Weights of a small GPT-style language model, trained from scratch on English Wikipedia: 10 layers, 2 heads of 64.
Each number is 500 + 50 x the weight over its row's rms, rounded and kept within 0 to 999. Layers, rows and columns count from 0. Numbers have three digits each. The size before them is the row's rms in percent of the matrix's.

# layer 3 MLP up, 512x128, rms 0.154, rows 74-99, columns 0-127
062:575562576527554568390472536468558498478494436512470480511414468555531542497457427490502478578506492489428528464431463442490546487479561505600551546435496553474561503462537604491461451452543396471496590561467420435449392503506565521478532490517469519490421523494542435548487502665470565551569515556535485553425508427479547531523429487485465512478494564491576489566443495587530533545493
128:518530538470495544442535504494411521477467441522420507424421462555432612487468512553373467525484466520563475455443466488609524452466551536584443471458469430454537460484461458517553586422543487436533574542542442496538438474438495441532490570439550612527473496431572439521520458604509499583489474491533508516491515547477594400525437547555546490573492610504447479533466458517504478544492
042:502502560541605488563493469505554426530415505557513488392553494479438541556494445451469487518499476450535467537545494372511528503476522512467627484360497581440536461528515589439433501487581431501551474603531415459555437557499503505495564507464543439519514542505450535552436473570450510568479553553541544633480475490463505503484438484484463538454536514442500514532565499557552552614493
036:504515548584508595458407510426519374517431441531472465495464397571486487534462489482526458431504558496481483472482506362514508534436536482570446465413519489513489497452486572450532494567515483478478430577511505501535401470534563571454467483462601582485486594477494542572475485478461587529509625526462433608513467487535523570528415551526502508513519575422520470420530540461463480487542
045:537524556461499554478554524452511434521479529490490527491482493543475499570426492363488479416481509489512486411532505469539580464477478547535474511390489580459575450517602579432494492538547412520534471575511475497546456596501517541447489492421539515526443522534547480597512490551542514593562637462450573524475455441362530473563497461478459462484560614526536484505481548579449513510569
045:508462498500515592499475486535529467557363433589439511520500506534593536551447457380458528519514581437572485479449387370475551438514446505545499510455463557492509483507474499445502479467588474503480437472469397492542465539545511487472490521522604440398442486491520531557519611500455509536536558596477521551479402538423477478463481496495423423519481553460522498518522519606459524543551
042:482565613512554541482514480543457443564434470573495430439473489443467494532480447496561445449528609470433399461452486435548453486566540560497423533500489545499539550447554563454537506493495378473488473538497458425550497530510532499538594559516538556515482405496548516499469517567485543501533531599500517576524513445495527515562496498440459520457626579415494475543436593590406481569532
048:498438550548576562476513457442491488480439562500455521489421546512461516435511449434423473524518513473560517438505408451455528530471460543451484465519452543457537502448604505383511438489574455444494511521573369553534471594562524482479500557511507461459425491451499535534535561566412558521535571584506482567538511502461519538529522545399438547439573567500597494528405462595471458540563
040:481519547581597519423531498503482401567381406526429424394473437537505487446456439460526403443530588385538463510545469434489527523428438508539525445442469517470493495497529553437493433494560480503531492502472479584526452575605471509446425490542475503488437479474534442515482578567529559554567558476463509544500532552412494546446569490511507511489560532522538418485486563593462492494560
126:582503521468552556477425457478458455553450548546491557542493462530510546446489411478453490473529460490483483511459527503482507450454489513603395427457482608518498455496520546447466463425609503524574502496484402537498495561524548484487534508503598526460501512399462537627440519610400572469468468600548477543496523507431553481507505480552461491412485485431578356488458549526492554560519
130:505399485460516604520508524533431499558519421490518509467476529603454559514579471542458448428549588483553462490453481401553535547490449498536539459439429518403521512411455549414478504576520476509502483525559384480516501558503508586519464605498535579496400501450477500558399494468472527544604490503532521532513537541486525428626569482551518488467404525506499511585481566490520451532463
048:465507519501593527415582500473483374528401501610478501503546458506497485484448480491473458442470597568535442455532485474595565531470500518541506492446513478498526501510497569513560432557537361459534467516462471479478383547477516479439519512524517522515463519483457500529504554477484524461528482559446454658597558472513559533475407508519412513451508540484505395493453526553435570628462
055:500554582488582533498511444501597412581494485560419540507471520482518449567507501415476469559507606442477495533471453411557488491507517532483524544461488568458590514393514549488422475525494451520445482607487418534543434603513560504482469494503500428431443488464466472570551549508469471522613539538452496593499474470447581479550453448522499574528564533481515466458502558490481547656455
116:478579506522589549520510402400581533539449463545503510518427533556486503531452451448494519486484537435462507471453486516634482476466472615463524499444579508530582464541457622417571493476570488568535557529507508468482397479529502561473427484464502469464502416536507549484526580544534535546490546434496512517399504548537571546517518464383386565521566526521545511507513446479422542478567
048:533497570564500483467513485481495488539354464552449496435445470508557594490430398417468483395451551444542510485468525446481585535465414523523532474406517472473481468466527497469450556437537387439527506488545477503478439604576553524492512440499580431503377577416528491520516466599492535552538570514415497574524504523437531529553495521544481526464558525492551478515459510546480502577586
116:569459531545578484461463476517527471469424528486575458544464500478460458521535465470437496491576557490491478488524474507513486512487524479519546462456515550413561452461543478401554474450568437489589493472573488496538518497510597524483537526476555436490473541479451430515616649549507521482483483552452352554607422508494533405484505544502470561505473511442396563563551603470561417412482
048:482560568469489572459500493475494490489400457538478459545492512448616565564556475496413411496565530510509541457449429440597552426383512478467451457486531547417532460452506576435425518472493404450540415548513474432499489592529515569464478569519516485488465486504494484535451527566474558594541617558461456568551550514456568534520517441418440558506461509521508454462549587529473537533521
116:482516506415482455401545489512514498439461470453475526639373535436411556496378531470493490438599498538464486475460522454468474455493520492398494599450478430461558470501449456453557507535592483455516492501460540520528544503504404555443526565552522473516483482489477523463533557518487572646517472546416509507591540599524571494523498586487490487492531608527506466542401507492533514513513
108:485486529483551488351449527567582477553544521600523521565491464350412501537502540444512470505559536576478566460525478496461489409447571563471556536426511542476549475521518427490514471513440423497459483557467506543512532517497618528502543505506475485394458545567419541481540571566500581495535502514462440546504377542392503439491455513505472615540480480517412494506483536468500465540493
115:443578504440536469448544548465520535586520485464456559495542454484512460583533504523517570469555482492408572501532442428479595501509494509501505457430544550482573450401574469519495353451422411546441561508433497511471527439547542588474450460449486514525521506545545583466532465533570538581550568440425458585439394446456498531517476511458470553407552556486580470467503531507435501515494
115:559458488491561450462487411504508481506512485610484531445548488478474447620560466501484373609540532437430486329493511507530536451408501548477505479384570525459479497450542544457500459556565475460521515464574438532488512445487545529573491454451577486590498552527481472512467492540360500511589505525473474519556505472510498510465504428439497520569542521465549419525475564591496562490514
110:507491522453477521527472468498547533541581417528448480545415443498543482489454445579514529580503501479522465527435486511593594444472495442575527466510494457518484478463498524440507437541474460510522515575523467475561445605592462530437427558507501608446453506367504462542564547531516611459548472511572498521429622454517466483564586460412529539502443613530528432543498476486549508528411
117:480522540452574475490485501455567450502466537571520489549461520430602476570525457467444487555598544550435537543522481507518616472439482468487406567460422585518554592515495477422475419465585466573508519556548464428496365500537569528543467512422524450486491560507488526511468491666527441515527489467496438537424554488402545535518430478441501554512489483525556417478547512528466526502522
042:495526574441591629444446456430512461487465486584539561441425525461532533587434449453487429502486511540510541431429461431563483553502550505550467539397495535498495445460569470533520501546602457454442493612511438516607423494566569500480519545549536458512397537460425537554486467597464543507509542477488468593508444409510530506542463513513530532423498564491535515498408562514500494512530
129:572468516515559540424540525527430366503479425601458549436492400429378467573540383405509467506488555431532462441582501468569551477477448551484542578477543492474491539463502498573470516494457447498473481505460486491468454481491549464530554496467521534487527517507601418576501474522504472513501529523531504538527433558473551583468508474432535463491512529447579410484602605561523467560421
123:431524585609640465429482469467589464552414479468494500504510503482519448427486426419479458455453508516531423527502440476507520450476521435501503545503466498492481522540497530541502504520550471501446510514508446572574446576545539509338526493589431454435385454557453580517562430504491440515498492491394508518603473496512498572513431545435437500511502506480550540485483549545510558486622
# layer 3 MLP down (transposed), 512x128, rms 0.134, rows 74-98, columns 0-127
060:629570427460500446555500497591484448459379572532497506545617524461509438544468464537427519483545427439387488530511489550567562351526393399427421461588499517540495448518511529532565444520472463468511447466503524515445532492523458492459500488539509466545514463526538557498371550536454469473460474511468516562480514512476538492527554571530457497501493572457544561386509502526499493513541
130:623594570469466471484529526486432448506564607413438441484514428599502543475531498537484502455466443490468472428487503415588517441528433433474483493517479537448441443479506452487619476448517499532498454467468503471529542550518595580396558483538525513628495479398512518503536433495501513532507395502450485536502535513452419508542585462601538554505454527505465554441483492548564578486486
036:469423534486483542515552513544461494442537472494436534533497565429491424509501595547455534420498496499493510522425608495425515588541484502443502454516457533485472513538444419528438455489467417570520449558528498592489521462343532538590546556512471460537553521558485400546512479524533521495469452477426545564529556589491521469441569524654527488468439467553449552452553542455503514438594
018:503511419503450456573431503549444584479579410421457494487528533467502462499441453567484516439473480489502539507483618657513441461534411488404466427500531460460538539533517460573469440486415528546465524569512576581419551460446499528609533497502478515584529470488552490462535461505509502465489436465564542527511533565495480448450601500503585511553573536521471533471515394407462460479533
026:457498547434566466486557577572435487494513440463493435476497386443531528481433528524470554447500465521469462579516452506488422567445521427468427469600407508473493489470467500540590543475494568415488473494534459590459506543481452479548551537544399564490499499599583517591511487499475518530517494508532511437522491437498612484521494645550491480454460588551439461553413527505604520464544
038:423532468459470495460479386509574479524511458498496537535447563511570451562552485481531536459520510476545552522425494526592457437500482458515493505473574436502503553537416442472515515516516574478658480480495522489433564483591512447515469395511535536564443543484433441529631505606461569537514522518452411439457542458590449529528402548484493407509526487556499449559479507506567498521394
032:559510433483518444506535560500553498483586373456438542541448557510562525549485530424490572535511491418514515445532606569521467582420425530496441467460545563492460497449460412521449460463459618496434540421527508532460535581413505568489423452429437542534518449536475456474509486466510480544581429457467508439603455481504496523586527509548440531424509440546480573440468419481484459474502
030:438518493458513547520466457494520391537470519579468573520466504427543480483455573473587474452444491508475435517469490496536423554507417402455604550611528342440482597509465520440424572594525524526481551495461491524522562535524506400501522509570518563472498578494450498479419599607530551455496459550535521444432485520524455485453529530466524426554403465484504497538514512493548490481464
014:494447497454459533573560545440445552494592474477480565527466612452514473442414633521402590458464485557595538521439459402469421424457475497461529466491523484526480572500497485510435453547455538504490462594457531540523547504452463532470543603513466674508547556512511558528518506505450521506506452458542522521437558463495480543438572510538525495541443474611492553510436525432478471494538
126:557465502538530448520435499628446492491545438492474481455567510452462468535528464450434514493569512470540411525553584647501427513524475442444492462519504508507505462553507531589564526605489675568530537469522422538464534483421484477526564483489425489513473513564449452525494522576471384457525514504470534492550473574469467398480426452568486463525513475464538470377519424492517513487496
136:492521539470603446503439598579525447540497519496574508450507536440533525465448473503525481624445400586406488453515477432547482454482546429497411489538465537516518482540369581530518498558438587467506544502485471518520576576546527444512506468573473466555459551517459507525399440587485411523519477425474439461514470555484581498456507547507549411467489455455529487467494533456530441583595
034:527464477616535477509472504533432449549522450543474545489438449507527565485528468489433523495539445502575527418477593523517499484529442615449458445478477521500511560533584489470492512562518563571551442558541510535520501417542626516564499405396456513440456450542462477544555527537514518549543415440465474483483454560345539483471532507473432422438605488478494501452528414472511455404493
051:500453511371486533399537482558527389505425548496499480513552459560469523454629505522431467456516563447570499497561517512506550513474472421542580536537417492466460534484474474549508441454484511521459537554527535574478547430448570438507420505479508559502404445413535467518520566445508379542571502539496479468523425550524561484502491462507473536529589584585536469426487422584549506426530
111:539432413539549470545485498519508539457502432546583513459378536451437529453525446434468592509553459460521443445524674588512474495567479533420449472551481585554518547543498567518520472503467475504428498551527499446467501405585448548468503475469454623515477448509515547563538432470510523550557539489533473457453510482482538550458521522554461458469470433556536580513450580423445548469414
029:531514525481491443390504415525452484566567379412534470468514487525567461585564540552467516475453484451568480516572567606577440526488538471490499494536536409540490464461519474428464507532436648539464564533532517534448543494473497523397532483455525497583505506475482446464429566541470469453506483422480424320511580531522501547486530454452486487513474469459497551477550462489581537463487
127:541499330460532536549518477429452452417677463507440529561516447511455557483639528521417466447496468573614484577498500426515479464470496462522450487521436564428497522476462460486566557517505500537530482471454490544463527459434508509516498543425464522500552498519501459453505596505491550574469442487484505540547438615427453470559454460459534489566517509530520549533454507581495520517418
032:631525464525448465502500548504464530430572406608517604424451504428477508502530626458489581450517494505537506422412540579472434481503474497501468507464455455508518495409422459480501509553441608437468571519439534429547549495457480484459577456509411503579486460445551529455424562514503576553490456514522534364460495560471470543559530558537495496517441488498535527491501482484563509581497
126:522444616435428459572502409548447625500489534493443601458516487587556553571510568438480441509505533530613450450485490563484467549456479462553519426536493436564504568541513506490498533476441612529477532521478509504519507458459500459470426512525507504531469469487516508490506547507444440428394541488494452365383630584471447433493454486484565526540480523566491489532526507494429513491486
123:411561460508509504547566537444484481491563539459481439549481541511504417519586547530452497487473490563629514560525593528526540439528486479429472481502413515488510516420505534484548602515445519588563425523395528483465524532348545552460492558476424526470514519512463502464410473482521453483516551464526459352503446595490502483536415465440421556521445455553435549529544495486483512567462
122:505530504542475536574567466502482594373595426460466546555518485547360582529509530550484548453558544528481492624502473429500476492553491433466505548508470575516440473572601492352495458500501552527485484477431509481533453440517493512477593437510460518519573484439541424473535473514553517568477538481499480478486501526526451543528497465527468523484492449543581520515522510334440409439498
123:442502545428590441494523514517552496482539489486472514423577482502481488551462444582444441551470488456504363593528649658589410525541479499387478452507522480499518514598564519491436486512475570534451491458540504561461571493452523479417457450541480497499518474457497543491475532381535460527467391460509525449563514518474496415491487532460486502566504506511501442487581580508510469551481
120:506455485536433529475511487571519498508515481483514550486529518531502535443588525526487472510523467464515417473563580665479567547549443552529453439436560566497544421513588500528490479499443438488506571496591448475541475556487470525506465477382610449466464470573484432513438461427535485534527551544441475488588453500427555447531466470573543606417476460403512475538522482394469439454562
121:525528466600543595409560511469423469477522543501492566598499608474499522440472510479507518492467475478517570519473610573496541436600502562507444504605387546475516552507489504531484577451538539538487461504563605545557493429524426471457568385409523430464487542477508443468601506474565442533462488511495483513466396517485542419467530530478483499483532440424501561452482433482472471458458
013:516557544490518496525528471544492558493609462387481485518487485493489514532501527562383523440374454489489463551476486543604327433448494521469494507486405401473504541489494490521537519419450662439503497487530532558522650500477506542469549502511470524521544516492517458467496510486519525451488465511462513370505478499491476432515533517470531522545517491538510399521517442491523531593622
126:515484525503439460511488584494554525493636379446444570494584491447480475485481517536424476545513564454475438534558596530525412428616435575536530543548498549510488543469549494481508503505335578539500584528478553499437538514550490552476461466556492489549535560505525539471464532423532556512496392506528524448607544445507523430504428480519471492507438525470502466439456471454471462396464